Weights of a small transformer language model: vocabulary 8192, no biases in attention or MLP.
Each number is 128 + 24 x the weight over the matrix's rms, rounded and kept within 0 to 255. Layers, rows and columns count from 0.

# layer 3 attention output, 576x576, rms 0.0334, rows 319-423, columns 192-255
[[121 145 103 122 140 151 152 161 149 119 133 125 152 130 103 164 115 109 159  95 118 113 109 103 149 147 123 119 139 144 103 139 173 156 112 150 108 119 116 147 131 130 170 119 146 114 161 101  89 122 121 165 137 121 109 129 139 105 114 176 132 116 125 106]
 [ 89 119 113 130 112 176 112 113 123 108 141 149 110 155 112 130 145 110 137 113 141 112 119 113 138 149 112  97 130 126 158 123 155 120 125  78 128 140 114 120 126 162 121 142 179 136 118 130 142 100 140 128 124 104 129 137  93  94 126 120 141 138 103 140]
 [151  93 132 159 151 161 177 126  64 104 129 102 129 130 144 139 112 118 142  97 149  91 129 132 158 147 133 152  83 121 113 148 142 116 128 106 158 128 137 151 141 117 114 134 194 139 155 147 174 103 143 126 122 105 130 127  81 170 106 124  76 148 133  93]
 [146 128 137 141 157 122 160 142  87  95 114 127 167  75 141 138 137 106 156  90 141 154 124 147 128 134 143  78 132  94 168 117 126 155  95 157  91 189 101 174 126 132 105 113 147 112 179  92 133 133 129 151 154  98 130 146  73 137  96  94 103 143 132 153]
 [ 46  59 170 117 145 118 129 101 140  96  80  94 143  82 112 129 166 173 140 216  85 126 182 137  97  95 146 138 143 171 139 119 191 123 180 134 131 140 127 181 107 137 115 173  75 142 139 147 136 174  87 158 117 114 143 107 139 101  97 161 131  80 124 105]
 [142 131 134 153 163 139 129 121 143  86 172 131 153 158 109 152 118 130 137 147  84 124 150 117 151 145 130 122 117 113 122 144 126 124 126 144 105 123 163 128 153  91 130 139 146 124 138 140 131 119  90 139 113 151 110 151 134 127 127 133 151 154 138 122]
 [136 152 110 157 140 129 153 116 134 150 143 105 122 108 130 143 127 123 114 110 134 115 129 127 151 112 157 146 123 115 128 158 146 141 137 131 124 127 143 140 142 161 100 100 174 114  83 101 122 128 144 136 138 164 121 149 124 116 151 142 121 131 174 115]
 [119 143 126 133 120 121 108 113  96  95 167 160 109 141 107 127 111 125 121 115 128 120 128 113 152 158 101 110 143  94 136 124 158 130  92  95 127 147 110 151 144 180 114 107 137 115 116 134 132 100 128 123 131 127 146 131 104  83  89 121 135 180 162 129]
 [132 123 129 106 146 126  95  95 119 154 116 115 111 124 125 156 112 134 136 105 135 134 139 151 108 115 113  98 116 121 106  83 116 107 103 113 135 115 132 115  94 123 115 105 122 124 131 121 115 129  99 140 146 131 119 108 146 140 120 109 192 148  92 167]
 [109 115 100  84 123 167 105 113 204  96 107 155 122  92  96  65 200 133 117 153 185 108 108 164  93 134  74 137 165  85  98 176 125  71 160  69  71 160 177 110 158 137 131 111 168 123  58 184 137 171  90 168 135  75 171  94 143  72 162 128 153 118  85 141]
 [157 126 139 150 124 147 161 119 133 101 124 135 135 137 153 139 132 175 134 132 150 124 123 119 128 131  73 150 137 137 140 164 115 126 110  88 173 127 147 172 192 144 106 161 188 186 132 129 144 102 110 129 132 133 106  92 117 133 134 123  90 153 147 117]
 [115  92 127  86 166  96 101  77 101 163 137 114 138 117 118 139 140  99 148 116 144 167 106 123 169  88 153 137 146 145 145 143 145  77 142 173 139 135 124 152 123 117  81 125  94 148 129 106 125 171 142 152 111 162 131 122 142 133 118 138 114 101  95 119]
 [134 131 107 134 157  99 124 119 141 116 116 116 144 117 159  98 151 100 157 165 117 134 106 116 116 181 126  91 126 137 171 108 144 130 112 132 173 122 126 101 102 132 164 167  75 117 118 134  62 146 155 118 176 113 169 155 152 158 148 158 125 134 130 136]
 [135  85 148 127 120 101 134  89 164 138 153 107 116 131 149 125 133  96 113 141 167 147 134 145 130  87 143 115 137 146 129 138  89 138 164 158 119 132 133 145 124 134 109  81 111 141 149 131 128 144 141 140 125 157 132 162 129 100 128 111 103 116 124 120]
 [130 118 119 121 127 150 137 140 113 134 155 136 142 142 117 127 134 171 126 133  99  83 128 126 149 161 120 119 126  99 110 161 128 126 117 114 147 137 121 135 142 115 140 127 135 128 132 130 112 130 146 152 132 160 137 129 155 111  97 112 134 177 160 109]
 [ 93 148 153 136 137 155 104 147 133 104 147 143 141 152 158  97 146  98 151 118 122 111 144 104 142 104 125 131 188 126 142 141 137 116 140 149 136 107 135 128 148 103 149 119 147 166 135 136 131 160  97 124 118 118 123 123 118 120 134 103 114 149 118 119]
 [127 126 119 183 147 132 141 128 130 136 149 138 124 100 109  85  98 108  79  95 152 146 105  69 132 144  86 101  62 120  99 112  74 135  79  97 136  99 115 137 150 108 118 135 104 130 145 150 124 116 173 101 159 148 103 196  87 166 131  85 148 150 148 146]
 [ 95 137 117  85 110 135  66 106 129 108 138 183 139 194 143 145 118  98 158  88 142 133 145 110 132 103  96 106 129  95 126 116 126 131  90 106 111 148 113 148  77 145 137  95 136 170 111 170 131 105 111 157 104 156 152 134 123 121 126 106 165 142 132 132]
 [ 92 140 132 110 136 152 106 108  91 158 119 127 108 143 154 150 115 156 144 143 157 162 102 155 110 143  68 136 145 138 123 126 130 164 124  98 145 135 104 100  93 118 122 163 113 121 124 142 148 118 148 152 163 112 151 109 175 129  93 121 181 177 127 137]
 [163 136 149 131 142 122 162 174 119 141  90 157 125 123 127 115 127  82 115  86 122 157 148 156 146 150 121 119  94 122 115 152 143 134 122 138 112 103 117 138 141 139 101 175 125 123 134 104 122 111 125 118 132 156 127 130  90 161  93 122 135 122 116 115]
 [133 149 141 114 144 152 129 128 146 137 150 148  99 142 142 129 138  83 120 115 142 145 161 144 110 137 130 108 142 101 111 123  71 147 112 145 108 134 102 145 106 148 124 105 165 153 132 143 118 105 134 141 108 111 152 147 163 120 135 123 144 120 117 133]
 [ 90 129 146 119 121 110 118 118 121 118  91  96 128 184 123 114 159 103 160 130 186 148 142 152 151 118 138 146 132 165 168 166 128 114 152 119 135 175  98  74 150 119 103 131 108 117 120 134 166 121 149 134 132 171  92 146  97 107 123  85 131 130 142 132]
 [147 112 154 138 103 171 149 151 163 112 145 113 137 164 141 110 131 120  71  99 105 130 122  89 137 158 104 173 139  92  88  96 131 124 100 114 117  74 133 128 136 136 136 114 184 156  91 155 141 147 177  94 121 122  86 197  84 112  82 124 135 112 135 135]
 [115 146 131 143 154 117 128 135 104  97 130 124 147 107  79  92 154 204 134 153  92  95 137 125 118 121  96 144 115 131  81 184 148 105 143 132 129 107 112 182 127 107 125 142 104  98 152 117 108 148 132 134 155 149 108 109 178 140 141 156 129 108 163  75]
 [141 126  97 155 125 133 145 134 119 149 149 107 103 103  73 119 125 155 129 116  68  89 133 142 122 143 104 155 137 142  96 107 147 140 106  99 129 139 133 114 140 122 137 122 138 133 120 131 132 114 132 129 115 138 105 132 127 126  97 136  81 100 146 122]
 [ 97 174 124 196 120 156 113 142  49 140 117 158 140 162 116 152  98 160 158 115 157 156 127 100 122 164 109 156  99 196 183  85 170 128 121 111 115 178 147 113  81 116 130 159 122  99 150 131 143  53 175 112 109  92 169 151 137 154 108  97 157 155 125 183]
 [110 142 156 173 151 107 208 159 114 111  76 139  96 212 142  89 143 104  85  70 126 137 125 117 184 120 122 105 105  85 108 191 151 165 178  68 156 154  18 167 104  98 118 196 125  43 139 104  92 135 126 150 144 171  16 163  75 133 140  85 130 153 171  95]
 [ 96 152 122  90  86 154 106 104 177 160 149 116 130 162 173  97 140 168 123  94 122 132 117  28 205  85 135 121 137 123 114 112  69 115 141 110 124 126 189 125 157 163 127 132 143 127 121 172 170  91 166  96 121 151 154 112 104 143 161 117 140 140 123 210]
 [148 142 151 141 177 103 123  57 163 128 129 107 113 147 125 135 115 105 127 121 106 150 130 139  94 121 113 130 115 161 108 159  92 114 157 189 104 151 173 161 108  76 142 141 120 109 146 117  78 142  74  99 144 139 150 135 149 151 161 133 155 163 140 125]
 [155 139 158 110 118  96 124 145 116 141 142 100 142 134 154 138  95 120 124 117 123 141 122 146 129 131 134 133 114  96 140  91 118  98  75 126 145 126 109 118 114 120 130 134 130 145 135 136 124 148 182 117 149 125 144 180 132 135 148  95 130 139 114 138]
 [120 132 105 120  76 129  97 101 159 156 136  87 163 144 115  95  68 173 158 153 139 113 173 124 130 116 111 124 127 123 162  88 102 115 116  66  88 119 222 104 141 108 119 104 132 146  96 133  97  99 147 125 109 111 106 118 157 104 140 108 120 119 185 136]
 [126 141 112 159 104 140 114 130 148 133 122 145 124 151 140 105 111 124 116 118 145 137 111 104 109 112 145 135 127 129 106 157 120 156 111 101 142 154 116 136 125 122 100 117 172 169 122 100 161 115 153 120 117 117 123 149 118 121  87  87 116 149  98 154]
 [132 120 112 146  75 124 141 144 142 132 154 113 108 126 137  83 137 135 146 137  60 108 117 124 123 151 137 129 145 139 137 124 120 164 121 153 143 104 129 158 108 141 146 132 154 107 117 113 115 111 129 150 141 161 161 124 164 119 150 177 105 108  96 119]
 [117 166 110 124 104 140 124 141 150 116 134 152 131 113 151 131 139 102 122 129 129 123 141 107 135 156 113 126 128 121 160 108 111 127 132 119 141 128 139 106 141 109 156 134 103  79 109 149  85 104 114 129 154 147 107 153  81 145 129 127 104 127 135 128]
 [141  98 112  99 110 128 121  72 169 112 111  98 141 134 138 112 125 124 143 117 121 156 110 136 123 144 135 140 133 103 147 136 111 163 123 132 128 111 114  78 120 137 135 123 149 139  90 154 104 120 130 127 138 139 154 142 129 118 160 141 125 134 147 108]
 [143 111 136 157 116  97 162 149 137 170 115 139 128 123 126 138 150 172  94 127 138 129 139 114 132 135 132 124 113 134 141 137 103 136 140 103 151 139 110 146 138 145 126 119 121 104 133  93 182  88 156 109 153 149 129 123 125 144 152 170 109 149 141 138]
 [126 137 144 147 152 122 132 119 113 141 111  98 118 137 150 132 145 148 118 128 127 130 130 141 127 138 114 113 139 139 118 117 161 113 143 132 151 132 149 140 117 124 141 136  89 121 131 112 105 119 123 103 113 120 103 112 172 148 128 146 143 134 149 103]
 [124 157  95 132 120 151  85  91 126 118 140 162 106 104 112 122 128 128 191 124 122 120  78 107 131 161 156 151 115 127 138 124 111 136 110 140  92 163 134 113 103 148 120 149 153  98 118 122 173 115 123 130 135 179 130 153 102 101 143  96 147 194 142 131]
 [ 88 108 117 154  81 192 163 143 116  97 100 107 157 135  97 121 150 117 135 118 124 127 126 123 138 157 145 142 114 127 168 117 153 134 119 124 127 107  88 124 152 141 136 112 161 139 166 145 165 135 130 129  90 123 125  90  87 141 113 106 146 110 120 145]
 [130 136 131 140 135 155 136 160 120 140  79 135 112 154  95 128  85 104 118 124 136  99  93  91 147 102 153 105 138 126  82 160 153 100 118 114 174 123 108 138 105 116  97 117 145 139 148  85 164 150 170 110  91 148 105 106 132 108  77  89 127 101  97 123]
 [139 137 114 117 104 141  96 108  82 131 128 141 116 112 118 106 147  70 117 117 123 136 116 118 131 108 159 136 121 149 123 131 126 121 118 149 168 131 111 159 150 134 148 132  93 147 138 111 139 136 128 125 134 110  73 124  64 146  91 119 103 175 118 139]
 [132 175 125 131 158  84 118 144 143 132 129 128 114 128 155 114 134 145 131 125 124  99 133 102 134 152  84  83 131 103 112 123 159  84 110 144 142 143 125 132 152 127 146 130  90  99 126  76  84 137 141 142 159 161 113 150 121 123 120 111 114 160 145 147]
 [151 106 158  94 187  99 158 100 138  81 139 127 161 122 124 126  92  87 160 147 131 153 131 115 133 120 131  99 129 153 177 165 132 104 161 162 164 186  88  90  97 137  88 113 145 134 111  78  79 163 114 168 148  97 159 134 144 115 104 174 128 147 144  81]
 [140 148 143 128 141 199 116 158 119 103 117 164 142 171 103 160 104 124 136 108 152  81  91 147 120 141 137 138 141 129 133 142 126 142 107 146 126 141 116 117 137 118  90 135 141 129 133 111 172 114 111 162 105  83 164 120 103 115 128  99 130 170 138 140]
 [162 128 117 113 154 114 136  70 122 102 132 112 107 104 151 161 124 145 111 152 111 122 140 116 112  94 135 106 119 115 142 175  92 106 128 174 114 132 148 155 159 133 117 108 100 133 136 108 120 152 120 111 120 136 154 112 117 136 139 135  90 136 124 127]
 [173 102 100 153  86 118 139  92 114 121 150 143 143 121 172  81 112 176 137 139  73 141  82  87 126 166 151 191 135 149 118 150 129 138  87  88 109 128 143 119 157 145 106 113 149 113  70 127 181  82 195 113 147 128 113 151 129 158 119 121  74 130 155 110]
 [ 91  90 131 104 121 127 148 164 157 146 102 110 140 125 122 128 173 130 140 125 113 115 160 148 138  94 117  97 150 120 170 142 136  95 173 131 146 126 141 119 144 124 122 130  98 162 139 116  98 138 123 135 158  93 127 105 151 150 130 132 166  94 139 129]
 [177 150  88 162 164 100 229 164  81 101 184  80 174 143 200  81  57  80  51  73  90  84 109  92 177 175 175 154  23 139  84 107  89  87  96 144  92  20 130 179 203  59 121 125 114 116 108 118 243  69 136  89 193 134 113 125  96 188 136 116  43 198 125 107]
 [140 101  76 126 109 128 141 119 118 111 123 131 116 150 123 147  93 150 145 153 127 115 115 109 133 110 143 176 133 116 144 111 103 143 129 133 142 153 172 118 142 135 153  58 117 139 145  99 174  96 143 137 117 143 153 112 152 159 134 125 106 147 118 129]
 [150 143 161 105 190 145  97 134 114 151 171  97  92  86 137 129 105 120 101 103 166 141 121 124  81  61 105 148 161 114  73 139  56 151 103 170 123 171 118 130  93 137 116  82 119 146 110 194 116 157 120 147 126 105 125 162  93 110 118 147 174  89 143 161]
 [115 114 142 112 114 160 126 104 107 121 135 138 123 113 117 115 149 110 162 131 123 121 147 116 142 130 105 102 144 109 136 110 132 136  96 121 107 129 129 163 150 132 137 151 106 128 115 134 108 143 150 107 129 107 113 151  51 136 133 124 136 103 158 159]
 [ 75 135 159 134 117 161 121 124 139 118  93 116 126 166 102 105 134 180 128 155 112 138 156 120 110 137 133 129 159  68 113 131 127 121 139 114 132 148 123 180 154 186 140 122 118 147 160 140 156 151 105 156  90 142  96 106 140 135 150 140 115 106 170 102]
 [115 152 114 142  83 140 128 109 130 113 162 108 148  92 139 111 180 150 144 148 148 104 132 132 133 123  92 132 123 162 115 118 172  88 140 120 132 137 114 128 161 158 132 165  95 101 116 114  78 151 126 150 149 145 126  93 121 119 152 105 111 129 152 162]
 [101 138 137  99 108 136 107 147 160 122 125 136 109 139 115 132 156 146 154 156  91  97 129  99 141  94 144 136 132 138 107 153 112 125 174 141 161 128 151 156 149 149 158 129 146  90 126  95 133 132  98 133 133 172 107 128 114  89 155 186 129 123 151  82]
 [ 77 161 130 144 150 138 126 154 144 147 118 130 144 129 128 111 112 116 109 134 104 125 114 113 115  99 101 110 126 167 115 109 146 119 111 117 112 128  99  95 133 122 151 145 124 137 144 151 133 132 144 124 155  88 108 141 141 148 134 125 135 128  99 163]
 [136 132 169 133 140 151 111 127 123 130 134  91 102 139 101 120 133 153 140 118 162 161 127 116 134  85 125 136  95 158 132 119 127 114 104 114 158 116 133 135 113 132 135 149 151 114 122 106 117 140 106 100 141 130 153 125 156 134 105 149  96 132 117 187]
 [106 154 143  99 107 134 107 112 123 149 131 137 112 129 123 103 113  91 131 133 158 165 134 169  99 145 150 117 146 138 113  83 121 152 120 137 105 168 140 121 114 134 119 146 162 145 128 150 147 133 136 132 101  97 146 137 143  90 153 129 115 103 109 142]
 [124 124 108  99 106 129 134 112 156 130 119 142 138 126 130  82 120 125 132 120  92 142 115 116  99 138 148 139 113 121 160 102 134 142 121 105 120 134 150 126 130 118 142 153 116 132 108 119 126 117 126 126 154 137 147 156 124 126 119  92 140 126 145 127]
 [144 136 130 162 182 110 147 114 105 139 145 137  86 113 109 158 105 121 125  87 129 147 158 101 112 116 120 143 142 138 116  98 129 125 109  82 139 107 114 138  93 130 133 156 131 147 135 141 168  93 137 117 149 113 116 169 108 142 122 110 107 118 116 137]
 [133  99 121 127  90 135 145 126 134 161 170 132 106 107 107 125 121 138 136 124 106 149 144 108 133 114 148 109 128 179 132 112 101 110 133 158 126 135 125 109 113 116 124  99 134 144  97  95  89 128 159 146 148 100 122 109 123 141 141 118 129 138 112 153]
 [ 86  75 122 108 155 110 110 101  84  97 167 130 137 142 120 161 121  89 126 108 104 111 112 185  86 139 146 150 135 169 160  96 126 123 135 209  95 146 157 156 124 142 102 121 130 100 148 157 154 105 105 157 124  65 103 161 108 105 102 107 125 100 149 123]
 [120 159 153 158 115  98 148 140  93 161 154 128 115 162 116 156 147 109 156 119 162 125 155 176 112 159  93 114 136 132 170 153 149 103 168 146 135 122 135 148 109  82 135 136  99  67 109 154 101 131 164 113 122  97 122  94 150 118 141 157 136 124 123  99]
 [110 122 155 131 128 143 156 138 132 140 102 128 134 145  82 116  81 131  94 108 128 134 133 110 115 145 159 127  94 146 134 135 140 178 123 123 131 101 140 130 114 152 144 136 124 134 144 116 150 135 143 139 113 138 122 154 116 153 117 134 124  96 141 102]
 [139 123 111 138 137  98 119 133 122 142 117 121  96 104 120 133 136 132 130 153  97  99 115 125 129 138 100 125 112 110 101 136 167 107 117 104 146 136 164 152 154 151  85 139  81 143 106 165 154 145 130 118 154 107 136 108 113 150 115 170  93 163 132 129]
 [111 133 140 129  95 134 112 109 103 180 136 166  91 116 129 149 158  89 109 124 147 127 101 122 168 156 129 142 119 125 178 148  85 139 105 148 129 137 129 119 132 185  96  92 125 131 111 182 148  79 141 117 112 155 162 119  87 157 105 102 147 174 108 153]
 [144 135 130 145 127 112 162 130 114  93 142 122 130 126 166 164 106 102 125 115 152 139 151 138 115 100 140 124 108 107 119 129 148 140 115 136 109 150  77 152 109 129 119 104 117 121 176 131 143  95 150 100 135  99 116 148 119 133 117  99 110 160 112 105]
 [ 96 153 111 142  77 130 122 173 135  95 131 105 150 101 137 119 138 143 178 183 137  88 149 124  99 159 137 131 152 126 108 105 149 189 137 133 128 120 165 117 130 157 198 146  96 120 139 137 126 134 121 120 176 126 121 122 157  83 176 197 115 145 129  71]
 [103 138 188 114 136 119 109 103 148 114  91  86 155 126 173 115 127 149 161 131 118 121 115 116 134 134 129 106 140 160 106 155 145  84 175 138 119 124  99 127 157  97 132 131 128 116 135 118 137 123 106 123 136 148 117 104 141 132 135 146  88 101 149 158]
 [129 117  94 143 134 105 134 118 116  90 114 111 137 146 164 117 155 116 162 138 120 102  99 134 113 136  84 111 124 121 132 158 176  88 138  70 133 123 127 140 140 139  99 138 148  92 120 113  83 134 129 108 128 128 121 120 127 132 124 144  92 112 150  98]
 [132 142 129 142 135  85 102 121 152 171 126 135 101 158 118 128 118  90 172 132 135 146 122 116 117 126 147 123 143 152 139 143 139 121 157 169 142 138 161 133 148 124  71 162 130 107 162 109 134 127 108  88  99 173 143 118 121 133 138 147 139 134 117 138]
 [ 63 136 170 147 112 111 142 163 148 137 127  89 111 123 109 107 142 158  98 183 124 129 153 137 139  97 127 119 155 121  98 137 152 120 158 174 113 135 155 140 108 119  98 135  79 140 142 130 135 143 137 122 127 108 105 127 109 119 117 131 128  94 126 145]
 [145 111 128 127 109 111 138 119 146 142  85 125 147 120 177  63 115  99 134 130 141 129 108 117 205 128 153 127 120 101 170 112 113 108 128 144 124 136 118 121 136 125  90 137 139 135 123 114 133 121 149 114 143 129 121 120  74 131  99 108 116 120 124 127]
 [130 112 179 148 131 118 144 127 135 143  98 129 162 122 119 137 145  76 118 122 123 139 159 168 138 120 134 136 119 127 134 119 137 116 140 157 143 111  84 123 125 143 143 124 110 131 119 114 104 118 118 122 135 130 126 100 129 153 128 142 147 101 105 137]
 [106 135 119 117 160 128 115  99 148 119 138 138 118 138 119 148 103 134 143 109 171 153 111 123 109 155 141 106 155 130 129  87 108 158  96 135 110 157  98 129 118 102 184 110 170 106 151 153 109 110 143 155 112 151 123 167 199 113 146 118 165 139  93 107]
 [126 139 150 115 138 158 124 132 123 100 136 148 147 141 127 114 145 101 131 119 134 114  99 126 101 152 125 130 132 115 122 147 134 136 126  88 129 131  85 127 154 133 140 123 162 118 161 147 126 124 103 129 124 133 122 129 120 136  58  97 107 149 107 143]
 [ 98 110 173 119 118 109 123 147 106 124 117 117 116  92 127 162 172 141 135 176 105 134 161 111 119 107 145 136 149 141 107 122 148 159 132 155 161 121 113 148 132 122 112 108 103 144 139 142 113 158  90 128 144 126 144  98 119  86 107 163 149 104  96 135]
 [130 158 161 126 137 148 143 133 119 110 158 129 146 146 122 102 112 131 100 141 104 142 162 164 123 152 107 113 145  94 163 116 124 144 119 131 117 113 188 161 149 143 173 102 135 172 147 150 128 114 117 142 122 126 154 146 138 139 129  69 124 127 125 133]
 [ 84 109 129 115 127 143 110 164 120  95  96 129  93 135 105 121 152 133 127 125 104 107 140 136 117 120 113 149 147 119 130 164 145 129 126 140 113 117 145 126 161 112 133 100 112 131 154 146 115 145 123  98 131 115  98 106 141 144 141 175 122 120 144 137]
 [ 92 167 120 129 149 125 138  98 128 134 144 151 124 140 108 160  98 101 147  91 148 114 114 113 109 134 116  96 144 122 156 134 140 169 124 153 107 164 125 139 132 155 161 127 135 106 128 166  99 114 147 131 112 117 153 127 134 112 126 114 158 141 140 125]
 [171 116 134 135 124  94 142 163 122 133 115 105 120 132 125 115 119 180 115 184  93 114 125 122 125 137 147 126 117 135 104 129 153 109 132 128 194  95 114 122 127 123 123 160  94 142 140  76 133 159 158 124 155 156 119 134 158 149 124 153 107 128 138 111]
 [124 132  76 146  74 177 121 136 119 147 139 117 103 139 144 161  91 167 130 128 157 143 107  79 121 133 136 158 113 131 124 119 130 135  75 105 138 165  99 153 125 185 114 144 162 156 102 132 145 135 202 119 149 139 142 173 121 127 122 149 138 153 129 137]
 [145 114 141 123 128  91 163 128 113 131 145 133 108 122 147 128 111 165 114 104 137 136 115 107 131 157 130 151 104 105 141 143  92 125 144  94 133 162  92 129 149 147 127 129 143 100 112 124 127 105 127 128 145 144 137 164 117 125 150 108 110 153 158 122]
 [150 144 136 159 138 130 142 148  93 160 124 141  84 141 112 128  96 119 143 135 125 121  98 123 116 158 131 114 148 126 100 108 130 170  98 127 148 117  94 164  85 111 150 149 114 138 113 107 127 159 143  93  93 144 104 163 142 164 166 157 138 137 124 100]
 [141 142 134 150 154 142 161 135 128 131 100 166 109  92 108 124 119 176  84 112 161 130 130 147  86 156  82 118 144  99 124 134 116 168 155 104 105 161 136  81 102 133 127 116 164 118 102  92 129 112 117 152 117 147 126 133 178 102 153  90 147 122 116  97]
 [167 141  98 157 131 118 117 113 129  82 131 125 157 111 202 120 125  92 144 149  93 119 118 121 136  92 115 131 129 111  97 178 126 104 115 114 119 122 152 104 150 139 143 141 161 128 124  82 109 176 139 100 125 151  79  93 142 125 139 170 102 109 136 116]
 [150 122 105 140  84 154 140 135 104 141 147 122 129 108 120  91 116 146 115 133 127 139 118 142 126 146  80 155 110 126 124 118 125 143 104  96 136  91 141 132 120 146  84 127 127 115  84 116 129 162 127 118 137 110 103 148  98 121 108 112 128 104 135 135]
 [155 100  72 148 161  86 160 109 112 128 114 121 163 124 101 156 116 129 125 150 136 143 124 108 119 103 143 170  75 129 102 114 134 148  94 144 144 142 121 133 122 142  94 124  98 107 153 101 127 148 122 145 171 134 106 151 136 156 113 141 111 132 119 116]
 [127 105 130 129  84 111 136 136 153 105 152  93 161  98 152 143 156 128 151 169 118 124 108 140 176 120 127 156 100 149 175 133 150 117 158 128 127 134 182 164 157 113 132 119 103 136 135 103 131 141 151  82 146 130 117  86 101 141 130 141  80 107 185 100]
 [107 134 125 131 208 137 137 106 105 110 105  97 180 128 114 183 130 116 135 152 158 133 146 135 130  98 130 165 119 139 102 179 149 127 164 142 100 163 178 179 131 116 113 110 140 124 215 127 118 122  87 165 123 161 122 128 118 127 133 143 108  90 124  82]
 [133 104 134 122 114  84 136 142 139 133 122 116 134 106 119 134 147 112 121 117 118  94 125 145 121 122 174 138 130 149 138  85  50 171 134 148 138 126 142 103 120 154 102 112 122 140 104 116 132 139  87 158 144 158 178  79 127 116 130  93 120 136  79 144]
 [151 134 134 154 121 141  91  98 109 107 143 139 133 140 145 119 108 135 127  81 137 126 100 126 116 149 168 136 139 120 123 133 116 150  92 108 123 127 124 102 129 127 139 107 170  98 149 138 143  94 130 139 103 137 135 133 134 153 102  92 143 162 114 154]
 [146 123 122 145 127  80 111 136 108 112 148  92 123  93 103 117 107 162 118 143 105  85 129 141 100 129 145 158 119 151 138 125 120 137 125 135 129 117 164 108 136 132 127 123 145 144  98 107 165 114 130 139 115 129 149 150 131 102 151 130  71 113 139  98]
 [143 165 132 140 133 113 112 142 113 182 142 115 111 138 111 146 114 121 118 134 128 141 129 114 153 117 162 164 138 132  97 107 104 138 114 137 115 107 121 131 115 106 144 143 139 111 114 113 132 129 138  98 114 149 126 166 126 122 147 110 149 168 124 154]
 [134 131 112 138 118 139 138 125 119 124 122 156 147  81 129 133 119 152 127 132 112 120 153  86 152 126 146 103 100 139 133 129 134 143 117 175 145 122 107 165 139 126 141 118 143 131 115 109 131 124 122 113 146 141 133  97 114 148 117 137 112 140 165  95]
 [123 105 133 111 138 125 112 103 121 130 168  80 162 138 144 151  88 187 117 145 114 128  96 122 130 122 176 107 133 117 159  91  81 129  73 172 156  83 166  96 138 140  89  99 145 159  90 146 109 142 135 121 102  99 164  90 151 140 115 119 132 128 131 176]
 [129 181 125 156 137 140 110 155 113 120 131 149 113 134 126 141 129 114  94 136 144 138 112 121 144 149 125 140 148  84 122 156 159 132 156 124 136 111 138 129 119 117 148 125 137 116 148 131 180 114 189  74 112  93  86 142 108 123 124 125  60 116 122  99]
 [108 120 139  74 150 150 133 123 194  95 173 133 135 107 109 128 171 127 143 169 119 114 127 146 111 145  91  97 128 101 116 166 109 115 107 117 118 152 129 117 148 145 156  77 133 189 187 199 103 145 102 139 137 133 156 131 116 126 118 129 109 107 153 113]
 [114 102 151  97 133 102 134 127 173 147 116 106 113 106 122 108 119 125 124 128 102 111 134 110 152 129 121 115 129 135 128 102 121 166 113 143 102 129 159 112 136 104 125 134 109 130 141 143 130 147 130 109 143 152 140 147 138 114 131 146 154 117 111 147]
 [107 122 120 123 143 175 154 128 149  94 135 127 122 153 137 132 122 134 110  76 141 135 147 109 106 122 118  86 146  95 103 161 150 121 136 105 109 118 118  92 169 139 134 122 129 168 141 130 113 124 114 134 112 126 117 104 147 101 120  94 139 132 138 145]
 [135 154 101 135 162 118 158 118 133 156 151 162 107 118 102 154 147 162 159 185 148 129 118 177 116 124  64 138 130  96 117 132 180 126 136 107 123 119 152  86 132 153 156 149 141  87 126 154 126 141 167 117 133 121 138 139 166 127 150 170 115 133 174  84]
 [142 126 102 100 138 120 127 104 132 127 131 141 150  93  84 100 128 145 148 170 106 134 125 113 141 110 181 107 100 149 123 131 101 143 107 128 139 170 167 116 134 123 119 139  98 109  89 141 131 139 127 135 141 155 139 136 109 128 122 129 149 140 121 124]
 [ 84 112 121 115 131 123 140  96 135 119  94 126 160 167 136 121 139  92 137 151 130 125 125 120 188 106 122 116 138 118 121 155 157 103 148 135 123 128 147 129 130  97 109 117 121 125 153 125 121 150 118 132 112 152 116  93 139 136 151 114 150  90 171 101]
 [ 79 105 179 144 108 164 106 118 124 141 117 125 132 123 156  71 151 168 117 176 153 120 166 130 101 165  90 133 143 144 109 152 139 136 178  62 105 145 149 115 159 133 181 155 150 106 123 123 169 147 116 129 142 157 129 110 151 119 168 114 164 111 151  96]
 [140 103 130  77 140 119 133 114 123 152 115 117 112 113 149 149 151 127 172 149 103 100 150 151 155 136 152 121 121 126 178 145 127 103 137 103 100 171 145 116 102 155 114 137 129 139 136 148 128  82 106 118 102 124 160 106 138 125  99 128 124 127 161 107]
 [134 126 102 127 145 146 126 144 128  64 109 111 158 176 150 113  91 111 147 103 130 142 145 117 138 119 142  99 142 104 136 121 164 148  87 104 117  89 123 116 132 124 153 141 182 163 154 107 141 121 183 141 108  92 103 134 132 135 138  72 114 147 166 125]]